Weights of a small transformer language model.
Size: 15 layers, 6 heads of 32, MLP 1536 tanh GELU, vocabulary 825, 11.4M parameters.
Architecture: untied embeddings, attention and MLP in parallel.
Training: a variant of SOAP for these matrices, 825M tokens, 6292 steps.
Each number is 500 + 40 x the weight over its row's rms, rounded and kept within 0 to 999. Layers, rows and columns count from 0. Numbers have three digits each. The size before them is the row's rms in percent of the matrix's.

# down: layer 6 MLP down (transposed), 1536x192, rms 0.223, rows 674-773, columns 128-191
# up: layer 6 MLP up, 1536x192, rms 0.229, rows 675-774, columns 128-191
down674 105:528436578445432459510545530531519425527442462536422472473435440508523530532477461516453544493490549534527525517480484479441483507530525517494497529472451528504486515539482482453494512516514500
up675 094:521440406478524524546439517490494495532480493484443524530566542554528485492469582517507443485440488497506489531570515461515438513478438538522458526522479468565529414553496508536507534549533502
down675 095:501492486559450452541426521554566578511480529508530471505477418453451494506536532494509554540482485610550504465506515477433579581562527505572537573525515489501469490456461557457502467497501519
up676 099:489499508551524562564530528555488455527468493468464417525543505485474467450551548525455429546516533442533520479491505458481470529491450553559424432515534518528453575520536448499482494555447538
down676 093:520527470511497480468519519421538474480576504542514498452532492467479537547543455482466542463502463455516411542426449547496546476422531513486467484531473461453568471502439508520462556443598504
up677 093:503524498487446549444440536473470468530492500429486531409558533528490583443491508542439465576509529581501534483492489528508489479476452428464507516453530451509490567578550476425487596510597421
down677 093:481492516509452407515503521507491488554504483556508497460464451504523458538463428453529528491563479515480546495450416452492605576499498515533531524508497496475494488493485549514597434549498558
up678 098:510445500504519508535475497530493463476494551481542430506474507489436520509544459548539538461467522568511472594542500500499527556497493511599491454516533529456534463565486560406503472474464455
down678 095:503507495504519492495489574522525446549498487481492564478523513573465460565440502509493550501467520452487575446469634440515562543553524541507479450548579428454481496546473502492433467509542504
up679 095:503546523550519492459535508464513491496499533509486537461492494504486508441398513597493500504514561515500470470514520472486500525513459506479576469447655504471498593537518529495578527570462445
down679 092:547552496451429531546429436474530576562463479459482569482573544465501504451523491556488414577564528449461539517561462560539537522484552479456533483503445573462539509507535407502486586471503450
up680 098:448407547507496495556466621478553550555512430444457533449524415529537540490523485460515508489516584509476544513492507487450519530490448449503450475553495552478568538512530541489519554466487529
down680 100:544528457527551537504509537566469471512519588469529516444459509453530487533504467512463477489524455407522478476511440486469487502467509547485506558485418496470503507459524524549441516524498442
up681 099:498462484465439492525470498448519480551484530494478541495473520463520560477581521489517489554517530461504493475492520474558496446473536547454563520524452509494510521555474509534585512493491504
down681 103:531493471503410524520438485516514546480524495456472526531527516536533456538534529511493444457543579527486547559500497513491528533549544549494489503552481475455473534504600491492602521529562496
up682 096:539450404533479474506580520455553504482467572459456415531532501520441495504569513479496526461525549513470477544509540404489526547519466483548502499486561479578427521502531481515541490492436443
down682 100:498574507497520506496456570395491501528492536531519489474547401533540518527472497524455494529412518490536559424479439566560535441474528461518507563498486545540487519525441501472534504534556514
up683 098:558526546484508525503537489480424498507502533485474497512514468449505511430482517479533499453530477511561548499549500527506519534397505526496502433503522472470499423512476496520509513536553564
down683 102:447478516499490528551476476484428469538572528486493505508522465438500461478550519582432469461483474491463415545456555527505512541487469538505541543400509467457576505444490452537519421407531535
up684 098:505475510445539525601502503433548486506526505499469437460433460454464528458471482510504556523486509533515516507465432501507499453430496438523580512500463535510484542515421561497470514489468465
down684 094:509446494495462451496458499539428483480428465492593537469589488510468482556518441445451469503504527438505442512549497516478570535537451545530422547480450510471496535437618482496494458495516526
up685 100:477468457516528507556506493529441567472510495463477431529428525501479502460480450478506573551476498576484536510485528479485526523495447481509494462486502546473520472438541535511536464507488471
down685 109:510539559494551492596454459599455439420467554514490521423461416426471431545536482426440477536492526516465518448444482538534549506535437518477468467486555432499467559452560506505451533562524545
up686 102:476451518583459499455534460467581484498528438478452443454511487508498535516543450449508456458493533512488503460428533508473464472404553547448504510473503407416480536520520513481436486515476507
down686 120:486539518559495521517493519504510512485590483425484489537478451507511552550526522474514442501483546442546536545506495518503511514416545478560527467500521436527440488582562540507424537498503556
up687 107:535536468520488574509529533478550491499518544497437455486504555453544443456471504414582396470516493530491515497520452447464495468431523553528439492476482432479462423515437575531479486553515485
down687 112:474520421563417434455498540529471533496479493439476455470512500446490524553517487477545502520481489498554476463412525557475504479476504510496427514603542567449559480597545523460510471483506449
up688 104:560574452573430522501470488538602534525545508538460485529458542531449452498496457504414528487507611525437480490504497583492481490509494546522548553501520457444495555449531514473444453516591476
down688 104:485504579467542545556530489587526488504535536434479516488522530523463489507461466474522458495451465395437476562497564500472518462449484509568569523595535439571529552459507429520440491486582454
up689 093:532504484470464524572501503463520547524568499532533472567537501583466563429549553488441450507505498477535497510487516529416450453532446526502560526545483484484470487467524487527438459525500515
down689 096:447398531497525446465485494514477466459414516539561505498457502565547535498397505511528481461488492476532457612459506512476544575494468490561485458438519492575511468595547517558502521436544496
up690 095:472525596524490537542546555441460486520490462540474434479524577495460432445472567551542465527480509533510508542487528504499479459450479586418488473470571521519487524515489520456482509540500513
down690 097:516502554466524483443480454570484497478558470495461460498453544476466466499495491454482487491509494555385507452543527468471416494522518570558533566522491437514501504555507525530539474519452564
up691 095:520467510409493522587492483509522453469559490481418549578583504500469536474558522469537508468513457475521488449463507495510467529537540377514488483411517499521470465492520451537454479537500507
down691 095:476436536495456476470498463472525527464455455488516443499479487449522451475451497500451563537561541491552454452498454474523562477495538562507498460539509494490516545502493592477505479471532524
up692 096:500448503519524454471451446498483531491538432580463517530562504499430479487530472511506493461514537508550524588558541491513534569494419518522444508508436569499527555523491473533503440513460577
down692 098:473490506477597456432515446492463562518531471467434474458495546464517498565516516447497507450507444483456530490453530447563445511463443491575465513487500462512481461565452489465479556535515500
up693 112:465480511522498490553451474527471468485505456506478487477521445409514475438514447454387447511457495477489560463437496554512517559452452546516513579537478537454439509484531529466536493479502444
down693 125:427499488569466518519516485521501547556467529497456444480498530535483513477527540492497482501483494499528486528479505466516481372543496470400484514517558507513479529484514513520373482520505549
up694 101:505587491601396486518514483580464526504556511532526475501423518600487513503450416479581551495526490464509447539469444526472542544483610529400555522435442507488459557440480471547494509561442539
down694 100:470472492507555539507612485545569519531500485512479519486465526412446422482438532486450498494457494510462508554518476472541492535514488572480459457543506439501523499503535566513505456459549506
up695 099:408464495464593481558475496501548545462493478493521502452491470507510490470478451499531537449478472498588502553509528445473488474576496629408493444503539506490471468520453428539537505507500547
down695 107:504521487444533546499523538507507499549524495486490443512496506506477537505469512512479513574487471538585448496497445502439483508499516433445456578397570528513446417478488441458511551519509535
up696 108:536437515524484550412514452487432545492495450515515495525509495481508527564411468395534496496462465472467484489458467509547493518536526451510481483582489503425462484519570524517543497462431560
down696 115:478493459469466436507462506524467503466456491471501473532402477495480520470487488482564506518513482525528516491507489488482543551471527476418555501515429564518443491542461441474434439515460559
up697 099:424504491507474526503535551478445467522527468428542526535524512412539524472426495467497488569459504565546471489480503477511545453538529498479533499549459491475523548570457544456507471515461510
down697 095:504497465505482472503475481522468528494465590531449481526479583545517535518501425465531523495482442448481532492456565465496478514459490498560388571416573482527520474524552452579547486485515461
up698 110:520474520572481522591477531527508490466504506562532473503471513456536496550496511421486563476409559514440498558482489486513508495447517512494515464527466462563493501489486484543582471459487513
down698 097:499550546479536461534521584478519513480518502531446463527474551459475524502478489519468481483487510479488475450518500555478493488534482419478496443539526518499487541507546561499515509521525535
up699 097:428537401558488447549466433541517557527472503492500529442426468506529518537516443527450475454522491556482548469453508506478509481430523481501558486467459525493508529612518520434508484600552450
down699 107:508445441486517423457506465457497490556450535500558531483510503488526412499503516533573511410575533493433558446483524458504512510497545466417419502441465580532531452489541502495471518553481495
up700 102:497495440559547503454521450505476565532509474526398505540483524537467531505440531556504545511495546493484533420557443487542481506510427450542457519494587557542466456499535454528491531482499537
down700 098:421440519452510537481591578500472434487421484534460500429454515536464507462505516500503382514442430510482425441494534571441562445529510506538537490569512556482469476492551554539520500478525464
up701 091:458520404444515508499515493515461493521476500410509580522455482530536490515486573563513477513496486496555463460478480518544525530507434453491517450425505511507457429502510508572548528575440498
down701 090:516477587573507547538510521516434457515587449521416480466555501526490471467522411475491515498516415484505417498519537537457497428552599515510534478550496493482540465500479394460382493487501486
up702 098:530587495510554568502486498524495425466552481538503506610452505575499529530543460535463552504485563466483491485529506490503526514495483472460400457525515512445480470519516515475553502585497565
down702 098:551508509543502456442507488550524502526532474431561478463504518474500494506454509470521480570544451461476539549599528462464529494360488513489515503492406494551574579453483531567551484435505499
up703 093:505460464538525515407567528508473524504502488516560543439555501384539486490483457430529516497531551577564480537524520422539430457523444455507525475507483560545432543486479483432516560466429506
down703 093:491514464474483540509480565457491517491515505449446571498507436476501548544531473580501462454452433476427414446553544505505624535510465464522590528477522532514562535447524580602531524508526500
up704 098:520519515526513542458501454480443537527480531522479479497523564513459477507513539496510506480496549451500434489482476590521440551485576451529499489474559471481532542481505490589526524482518457
down704 090:445516490510484519569489530512486492557543468415508480556543568544572475545420556529423500525501493469491539544549448463465532518498473455509496517527441504504536489474445484443488481448461566
up705 104:489585493468567418482475552429452513529514509466543552502478418439518580463533530481504528492559467485482480508468537458463452414460526476518550514530487510524499512493545504427462523558445554
down705 098:551462453556448572500518488585525469554516511535496488552517524554478482485447457500493489549504504516499474468546602521561517543520419439484424505500566451553569466538446482483525502474521508
up706 097:514455483457572536446483478611489541511492541478525563549533440475484462483511458508524472522499501448534512439480484507485477487610527484484541477537530490538513597475446556474442520532429517
down706 101:514521572531421469534501514494499439451589403509453492466409526471492494456464493469554499498485459513442504531565471496481475484436489527515489566476539553511558463533533483587548448549553511
up707 103:579557485535439540417466468481467582446512490482525553474576480553537517533407491489535519406525516527556415501534564491513482544477554484456505517480495495500474497437493499424495444494531562
down707 103:513551503503465536527540468528505427479487511564491534483447472494439461533432542443513443524451464441428461541562485572483514466533481503482522488567445419492511551507465474521434568487484468
up708 096:541497551523471506524478487582589525420500510512524435550482517528444548515506517485488476470527452427471543466568516476517470432464537535479509475569429497506492564499507505424516496536547541
down708 105:451455532462488533473537525462510466527519535480464507458484481522514509489513527546437556546543528495522479474509489453491513504513475433538534515441484423512556463506416466573459524471478503
up709 093:508460492507526510528457507574451452449549544453571435443514549516477444560439488481484491466440545538487552517490560516530551534551430444468448481532568555493510528521504451501475470477461465
down709 104:485542527498546444485472527499541518512428503553450457516480495539506541447622481432481547526460514439559406502457422476474546477462492548444473506513519525456472560551532446523495555530493487
up710 104:494481551530482514616508512503581504592521487488520487497459540552535460505528446464507528502534478472501470494432464471465480503461461508518428474493512412511524534427492467489529515496458513
down710 087:556519556464460504494463509465468485445494495454488488482520420495478541509607595541427489471489507503446444519503493494488508501501545515450562536533516506489505519508468488541493462511460440
up711 106:478520470506485521528478444507435452537538492484462503509462499496516512503440474513423491534534498489482543410547515504583533512419540488588512503606456492443475464585534589572498491432450456
down711 094:533542508513538512467575607484581500464536526448502460541516433517468501501589485480592494533444492517492522571463462447451494524545473492488468513447545476541530483476548535449480503549509467
up712 102:496487420490532470484507499445484569598496501531515539551479440497502569506497455506564487540428507556498500482560475470539457532454485481495511544586431486495443492398534595497564480460454464
down712 114:469515527520540523470437535477502504595535466491505570540526493493566502460469521519523503478536509481478455540544462527479447555506427510464490555547494513532533469465507439493526467499480545
up713 095:522474413413497545437509454509509527536505547433480460556487493428470526458501535519573407546501463563482508452508486507465473476410501529540474408450466566507543495540489559546594525498482461
down713 095:524468494545507502462475520462558468543511527492459504520494492462516463521464439487470512481500511536519456513493459554527441477491497484461483500462509478511524459568447487452487475493423509
up714 097:556504507514510504537520508438539482521489470493503524503452435484548476542450455525457476491438528503502411562503552461505489496473565489453412461509413517522529443510462520517525479545584489
down714 085:477492487480488522493543480536455514491542465561438495476528523487495473467567473478489494440507420520519569484549446546511466480509437503564559498496526436532501504488522481498507536465455510
up715 100:492532516461537459390547440530515497455492531515508552547437572484519549479477478459516477509518508501517508503502409480490456433466494527501560527455563482454495503565541454501457473487525511
down715 099:431491463439544536494519502455498409507493479521475513490482559529391501536540469513498465490428527530456502527503459488496475444479466459501461504534515498513524455464491498485462479508500501
up716 098:421571448483498472517491517527522466485472426454475509523486506553496477524489440513520529546473399482444507456569472487571473468509491514524500525521473466470533474513505453506469439467504534
down716 093:556524551538479474429519469436492546526542550537560573490547453565495502552424552450538531508489567500519502574497572507474539473482444440496484522480450481476532527471451493470516493483431529
up717 094:510597533462470571455444472452465519553567537541561488508479503437554543550460504579504490488453485436469538440493526522527557486549517477534516491578534494440481501524492573516440493466459543
down717 097:500470430474461482456517502501501527522500446496561448487477495420539465512531488523491480445620433461463491476453496482500459465518431480496500464448518475535514485543509448536444503590528512
up718 098:449582502485564489502480482473462547482501456501517457509477446516501456551458477505527460508378554473483515508497430505540559493519515558554483472566455369448542482515432493582550470521436479
down718 101:579566444476543456426473513509509465443535462511526510480488475494526500513555534533524585522575500416519489505532505501535422545442493456508505532491508563457483511432528469457450511449417556
up719 103:523535455472481530478503474506510528495554421530453533495415547479483565451567513478580458520482458472545504433525592512471466500488516485519504487538500534531487512433510561454413485468446504
down719 101:452475459414449537527512513504519461543507532567513426492504486471456486589449539499516530554464580583516509498505451444458525503545530516472469501413487595469487557539522447464584488496512434
up720 112:508451525531498494542435527555525521503584505478509547506498539546435529533430471505471466521461518484545496524527526523521532438538452495433450438467506521567546519534449458506514476498464517
down720 113:456532460498496473492466482562519481492506503536482413526481506529517472493516420442463501531541500544443468489527472518538500505594452528517549561586483423450525510440508462508453574504541575
up721 095:488509450575469537527520427519426448535565514520518547559493510536445522562481504486522480490421408454525475498554398417445515527498530543468506486542507431504511483453511511554459468460517503
down721 100:470550526487514438440490485465517539495506530471542437494575503455520495474492455497445532498466479452526533482515540519536538491587523467499529497464530497463525480482507446518553477578497439
up722 095:545510563506546617487514507559498502508553480525534500501499547529434525462515497496455549553522528477470495518494487472472479503536576503526602479546497548481517437506470487511452537536523465
down722 096:581464452417491465460475529483585566460472480536488569462574465532544541514581507560427435463537516475528490563514488559449498477452487481458486539511467504457517515477502525410522518557462446
up723 114:508550490567485606475405485482437515450467407508526439535475549475453526440530495440480449469529554534525457410526441503567500494482494482491430508519537461475525490491503534559493440490498482
down723 105:510511543520503457546533515457512528491452466448528552481472548555420474458480520478469523509475479452521498426508504478588492511458543470490494466512499459504439488547443446510419478424526533
up724 097:465519536519530461482478510587507554520585507433541559479486575522489571476523534520490574528591441496520507472458492559503479550525483522492422512541470518498501476535483452496484495477476460
down724 103:554571532486487532501532534470479483476563513552458462562479519549399462582567504551420512521487490406463483510511573519578495476426456492550531568486468498438555477515477517573535478468519456
up725 093:431545479445518530530548498542531516523519516531513515516411482445450519442516505438527466557489484539502518473468419611486542420508437500472506519533461500485465379517466544470469525507446462
down725 102:565491554500516498492446605458495450528508587546466525446564498528528452552458516445491604485507484470524555518535504488543539459548537499443492552541493386488513555433558495497515531592552538
up726 109:484543528519514477517523459587513449445501536489503559573519582486515562478473551509500536470464492472550456474438494580493492450447402529521468485467502526471541403470530534432497478581556488
down726 110:499552519401517435525526442462412531533489451526518508475492472475505466580512446508523459474513526522467525580527505452528464534478462507484478462451501468610492482420481476516448503494401448
up727 102:579515564465450474487583421545553513437495437454499519487557515533526524521554459468480541489508496480546551504539422478545499476534529505505570531473507495561455518560518447529570554515420447
down727 105:505448537537537520491476526574463573554571452511496524465476467426525516493537530482524490445488534612474407505484476511478504490471461556489572504497495495478504527517593527483537450536533494
up728 093:529454483497489469564506431475475452510530564541487567454531455512585486504511474505485518530473505484492494492573505500391535520555445517544582521473548500511482410466497553530542501495486540
down728 095:475466517455505526516488539444537498549448488469454529478517482542505509476572498470537488495506505522537456543493567365471524519492513517495630526480472541531483545451523571519477552573508500
up729 104:490482461505537478512515452507487545492498415440443600451513548566507424516586512483517492440479508494518518523534451508533505492559603481512484441475471452460533458559543503551469501540492495
down729 104:533486595427510467499453439454561549537435506511493488504421495530513457433463546517478462524470503492523511508512534552510541477554484494548467418404458518534527461439467489548539499459506463
up730 103:565475443453496483492522485539487538508543521475385466516587550542496464444503490524479518503502449448499578456574438500529560510547557490518509526468449467479456532536492432538531431468482460
down730 100:395427538518472574456494452473539474505435467540549516435464481448465497522505528523554458507539548564491461552486548523469387485480401555466471441568488510499511483480542536461458483525524526
up731 103:412469511533542530539462486467480458498558521429492425504502467451518498439398531507409534492476513448486466549452544451500472438547471511490573589544410476510455494553561561509489483494419525
down731 097:513483465497462520476522479514485511440512444520510520558546490558498505543536521461549412516492506514493529510515517513480464532512519468512472428453589467397546478575446483486533510427542497
up732 103:517482525498501468432528571487479541443475569469510473481507524487503438494545471439504524526494560456580523461566459524561468485471465477514505520539492409488469447518454517503509480521497478
down732 102:456449474496478493496452455508463408473478550514476473486473412464468478504470496553481430578523480547505479504489460510523483543516611527504532548503506428483528530497475537421453480530453487
up733 120:522444584439526451415445494442538455525548516435465482486487501442541479450461468476457500552524503456424469488511468521517480516537485461509501532502541544556553517552517473421528508476458532
down733 125:467535556495533477544538587463429471509540549495533562450507542469514557515439496571526493476524557475457473565504557489515552478501551554510465523495463483506471438553520466476467551500457436
up734 100:506475508550545466508456425533457524488519480598520539468486567520568472434530482488531498498507470480489571496451590588466510522525555452514486525465528506542481500439541485482489520548494519
down734 106:479474456441568516503520463514442466580427552471516514470551484456482487454438550477454481486497482505528519504548502547450561516505513452435540478512474553465562456484527523536491488486509524
up735 098:536523511539492523606477519530497541458510449576517535437457499520549498531488474501565481453490540482499479417477433510426535467554472554590557450576477518519503460458493447570483486533501531
down735 085:483483463438533495426481502460541442505553514483484548531521499526511499459536508459475495575566480491581443569537582539550499534464464463430470499536540471473495541454476515473567561503484531
up736 090:476483476474516542483463464476585497464627512474518511554533456498503484521421507467471543457478524504527529557530505510467489475495527470393439590508521512570493474524486514534521512497501484
down736 096:502530461515450526436491466429489479512545515491494479462489578507541492479473553497508568506537522564360500489469520532488495461569491488471522461450491520471502486499503469548516486484520551
up737 096:549547463478496430579548503519481516525514426539470550470437477477499521476513413404495547501570542548507548491447505537487553477528440464534508543534449479522490513476519469508529491495457481
down737 108:449491457547487471515553494536524502515541550435524548464464488436510451416517511398488509474490460582488471519556522485462448455454463509478516504550566566548507577529564535509498536541588499
up738 098:587451594511556546513515544460454517481553528462494478539516543458495438608492527468552558500432474445496460501500494518476510498518545486436426487430483511447544470456464460528497535543505465
down738 094:463492458484508492465501551540535486465455488519487534541456526543474565477518557458533522485452419568519438505559456459496514481548514546509551525500528487473503504511508483504447473484466470
up739 103:562466576506491552492546479545468432516519597490505550502520524539505551476478482509502485414448515477433443545480516442484423553498514506517473459438555501423514530461524597474463509502532543
down739 109:461522412530489588506536517459492496451437522494557525494503480507455455501506571534521498510526446472484527537503464536517567534485496472428498463398450527419535502556557491441469477455506504
up740 105:515535480521542477537431485558465445528537510533527496501493463449486540537473505512471561555555519514522420397481533439480475470549541480547489536538479447515461498540458445480493524508541536
down740 093:540483545429491504445509562455490534495474499508432405513496505588532496422542518521514430452526487473527523494583503534505500573513522521498511444487484623466528536478520490554482527489526426
up741 098:524605491545508545469446491548584497500474527481506477462479508500505511548525476511519522482488596469462547510481566491444465419466496478524466485478457452529510538445490505533493473492431500
down741 101:484513520494494451531420452493512530481416546447506525428548545513598537496494503553499484445535459479501507475601477468538489478466524483532505516493455484528536487416447506529495456483402493
up742 093:544474573529473515499512558514485571530475511480493529463538511491509471500496468542490492494502530460509474577465469507550527446476558472490561471471512472469450484546487437500481444454487451
down742 096:468514462490497515539527470394580498532483540465494516522538507557517496520496486511526434486521504502465513431487590496507526478464509418480408560547504469506505429487508536421552543520491476
up743 098:492547505536522457517528509423539551504443486499438483524489529535511485512547437469532489512486535503571497573460446480477553472580510466436520557448476453554513579518419430519447439507509470
down743 099:513446486461465549461456558531463473525613454509461540499517477456526498496527558530426467538593445514532487441542615524551532509508459537547508439569526567518547485530562558516516560446464519
up744 102:549455497551500564527461494542510471444455548499469520551529498525524546512523407543486559434538492458504526541468534484535393545523480509478569458421495456430523583571520432489481479467554470
down744 103:448555451455443506497505532564562498516434498503554503502514565497552566510505526451522527540530525460509475484557482467469489449491537521453488479533514589569501471423462543498530471438391496
up745 101:535544446491543536505497527521380513531468545444492466513436497474547475515487540520517439550496548577427467499508442484471527528490543552423500529466526606452477451508519433512490478443483491
down745 111:530468466451501512545542540572396450540576518451532509494486493488466459504486496486472447543509533509438509490506429478443499498557538511511528507537541500516488547508509409462552496502522541
up746 092:488462433581463518520591468503583473491523521470515481492517478480493503443487516557499478532576463485525512560513579458411418480553509532487501569516443505469530518531511503469514498492479479
down746 092:525520487420562580428417536545454509578518520557462567522476499518550523539489465463530552490413524405502514464526464498560553543486467537539523496439571545540513481459526537523454511457490530
up747 103:549465490470536528450509398476481558456524557446541505438512481449449584469518478520517482486463521509630483415510482575532516555513482540456536508518473506575491503524485494538478527487513437
down747 097:537541495524494478562470613514491409516525490532468547493414543523485441470547558522467521534439445510463373518527508500490520480500541412497454466495512484395538483546502457497553493522452522
up748 101:500422484494561513554507530494604492460501576499519489528513506474544476501508458473487603508487537546509483510374554522448492508440492504562514539491499502542502469449496530549427448518508524
down748 112:521547453464525470550452452556479478525521477534485475485495508399549492496503548501405439506536501495453479519497517536438559464506525465525461564494469524530509426415494515511477499563454504
up749 100:514447527492587459474481450416532561442453524475532455593547472516502533552512545499510554485504499519403548491488562462531531478479534537432507466516439453484478519491478439477489491571554500
down749 106:495456523447569490542461517532495537512475395449442484525446509420440521500481535451463549502428589508509499482465505520486541526543500528584530451477468554419439453429487529508453536518594469
up750 100:439459525477554543448523457518492563507480497457483465511510518531443482470485497555548460539541413501542481513579477434473457521550442528453530551541461505399531551486529485473467478427436554
down750 085:505528521556408467580497536476489460459496526548549442507494499460548514514555491437454483505474496451475541492452510564525502508504541513574476510420468475546546468570520479514480473510586488
up751 104:522590505459509519506523486432542439486472517486579491455506593558453536493511531420496550442546554484462494442502497527513485515527502481470504539479514470504546479480455549482426481445445489
down751 113:409454470551454485509505517527547489501473549440524446492520520482518464524543437475504491485448496498514569493527491526499549504461521459543524436453515479455462477424499439535511546496464547
up752 100:457524473512497491526452507524445510538462571564472526495560522491492558479500503559497479541467421457451484529491463528450451460514510509497547543450531485487468440537435469532477507525428480
down752 098:525513490467494508533562479502555533467514475438490488511496498561511499454439505503527507500479507561579459557440522563473551485531444522514514479476461542579530539527558517531597416497438525
up753 106:499504464454505468544485443384562575564476476483486446487505496491495457498434537576529481520468522580485542510470495476486511497536537490496486474494518494558550437476487463471446507516481600
down753 094:543481535444544521537504518473543491534508554462511495469454462519464452498502536455480456474463448373534455437565490611440544437481511497469519529450514490461473477443572538492451537498553456
up754 102:419504559456530474510497535476424563509493492550503421576434501431506453524547531520440515501505503477543490524516494485533479472484488465470459538493565510419477490523501515561511506545522460
down754 101:514526466525533477518538523554514505523578504512433517482489526527479464458491436426506538467494480573491505447520466490536480480484527472528531523461550484539540552561472534500485493471448591
up755 099:458457482506488542566512490490575535475464495490552544517514442516459464472436531500512425504468473522469510569588588487430527474429449449518554477535448465480523500531499516481514507451549520
down755 091:521524409471522543523556550533454497537418509512512447472610506450447445520438516510453489464546437472491540425516517455503532573554437499480490475561527514449540483559508450489472480477493534
up756 100:563510496470510452487532452487506419485509534470499504558451482517484431519513520521516455485523517454487471480450506474501555591518522519476424445430455555509530499569490489514491398566480506
down756 083:451514498500461538490523555507506516524541454480451528456552508481477538509502483519499519526483483532527603490529494544549472478474526515531480488532561471478436524497459536527514623434483491
up757 094:612501488546553529444519506513512513495546456506412510598474473496511492495503471564499513460513545461506505485499472504526510561526576493527502489455540485522533490492483539566482525486461409
down757 092:503483547456512508546481450523484477528557544498495520525555503504468507556549433475504499523498479424522527506525504533520472422474559483501556465559529478469497567411448490562490553552481422
up758 098:425516501535470532528424423507488484513474448500482544504496413494463503472523496468507604476521586508505522481485489593525496513472493479518533482512573505521462482504510499516483502464447498
down758 104:518548487600565473512438420487464496505506517474488462466474475484463503489577460480560503509436564437557513489559492482524483520510456467495455484493497622472557560475517557483504545546583493
up759 099:508522532600471473530429473437526465519467544565503515521454497456513548495533521549495552502501503545442505500489486566512471527451555426457547481465507525496448556489503478489489457523543539
down759 104:563560469517482536495470524477487470479485483485485539499533432495543436517510451469435463446473439492544512558543491509511551468518498452496465546569514456503458589558516533578530522494534544
up760 093:454448528518497524469517477492490387499530537444497470456469539442523520524458549566506483517492550483508510548454535500503480572476502482425483512489500528406480531479463464492506476554525491
down760 096:462509511434527496525524548398504481508567518551481509522514473454498541507490550436461473509582516533527599462591450573476507487468541507574483515546499518540527442525462557529567468485512456
up761 103:525508551497500506390500549502501434424495551442546466466501449467461483548452544515449564466441487545500530457458499543535474543523510490454517509440466491566504411573459572496419511520497525
down761 111:479536476521529447547479476474550546552490454561494449549572570483485525576497443533464462462430585539443505536449533522456586517481501529525454490461540466547516464572506426535575517491557455
up762 089:505574491382517477492495485508448521565445515517558563473505515523531505474485571568409479535504628500460584492563543532526510473520412529524487484569538512548509441510493409543518424505451526
down762 088:527474533520468516490555535497566476483435507452448506478442547496444478507512497475477553494552494494466446515509488505493427492497513541495498518507514532543480550529562581530455420513567518
up763 107:507484513414503548559506504523474562476452519506444414483441537478471454481550508503501484539553542471456571489508514515464499590479554472498477451510533609510500504564528476433519589507535509
down763 108:459553593517512537486477487449435556518499530558516396510487467517575486568485505562479458468561511500474457432539498503511456432558579503475497554528513483432483514476532519488487525554462597
up764 097:455503608486521468531515525484492498469483521511527473499504503521451483509452512478505480462511562544502451483525539462525490517485505460555579460529430474518410473540491555493521485480558545
down764 092:444492455495484509486487560488479487552517553469485510405586484464556537463546527530552471505529477512525469548556528518449528476482532516478527471452518477465532503462546521578476528452575448
up765 097:454458437446553379501445540466557488485556538534498466484519536483433469514462456520481438518554511535518482479541515523537461493448506507494423407438579542558550455498503437517514560489440544
down765 098:527513495566541456502490534501447486471502553483490483520526477538546527560455429449446485479447495456539519480486542501464576475511465441525487530512507496474552583487508554535479463556492459
up766 097:567520436449548465467446517535464510449513524534514494585546494523531559477493494529558511420519507524502505430482462510619471524500519533532494440543503508494535468477516516540466498489501422
down766 100:494528496449536406486459492539429546522466619407479509514477528487476498523447502478489603500550506487490550473482515557489556546566520500514473487458454495500473495517463494562467451495530483
up767 102:459473524462499499500484427534481503493573463540513491409397451473551500489529453508471530494541527442586490466496468520536566518557519551551487552525450452535515552562507503459565501542476574
down767 095:520566540490524519484464499536418530431482578421493465527494488557519521503477546505565542496535441521537419495413466496421477465545549497483466476508432555485461456443511480479434429466486457
up768 107:570431474527505507561492391392562526545465558516533464529489465525545435465484525463483464473502567537491451514475483540486545528492431463465445486528489512495531506491433524509521463560579474
down768 101:496434601505502502521457506472489535510529500543503522444482503442515522532500484425501467481522488505496572501518460540483496430479529520444526457544528445515512510442483517464436578496449498
up769 099:565477507484519506465528546481560533482511515475463509514479570436494430460471436482496531572458506552526545470554438503495566530522539417507435521470459493501446518441532470470485475502480428
down769 086:427509493453451514534509477521488519525422492524534517435518528522508565525523522522520512397554476491553510517487599453492475486487468557516494465483491493545533476556456535509477494524558519
up770 100:467443397508543532503496520518507529516542550562512478520545520492439428498520495490519564518505477449487463498493501506560516552527481475460442410511449468531537522468475533547514508592428550
down770 103:549522499564508531488500445489560403484544522492514508537514447489475434485573512495478499448581502546488449544512498595466522565574502508498550495540501516455524513465546495467521595464498528
up771 088:470496504492482512522477428491495456502496498497501471522509571533470488487528497494556566513511483545464472486462543480484581546456499510529483466552531475501458417453524537400501435545525444
down771 102:484489506494517514493637474476476512391543497484443475503515540541482488510494502473562422523513482471508491469531509531466466510488482496518380557577503422512531535567466563519542473502553452
up772 096:461494500417488544452448501491511553503433580481467493464541540419585534548519463487486566473453587496488467505535526490531520453474507588506524456491540495500449546522459536532498483521470441
down772 096:566484503475509523541503535488480433484425542502483487531519516508526506507481476501547491586541482481487418493470517526481457535502525542504430516468473468497529485457524532522481547500496435
up773 100:548544446508488515484450549481569455490463527524496572502466500519492508537501566517496517531465414513507513525542565507553430450513515555519498418539455540508506485472557430540477453496519472
down773 105:557504516502522491494534513490513467489473533523439526521528485423518427469488546494464473485506480534473521493447489450489521541514446472476539552474471475595546516460505503584488546525469475
up774 099:573464546482524496538534542500511450583537521423519467509544479433477373467502478536537508501544540527469450500457504497581509495530559484461520534511497503542499503556550456545414516509523486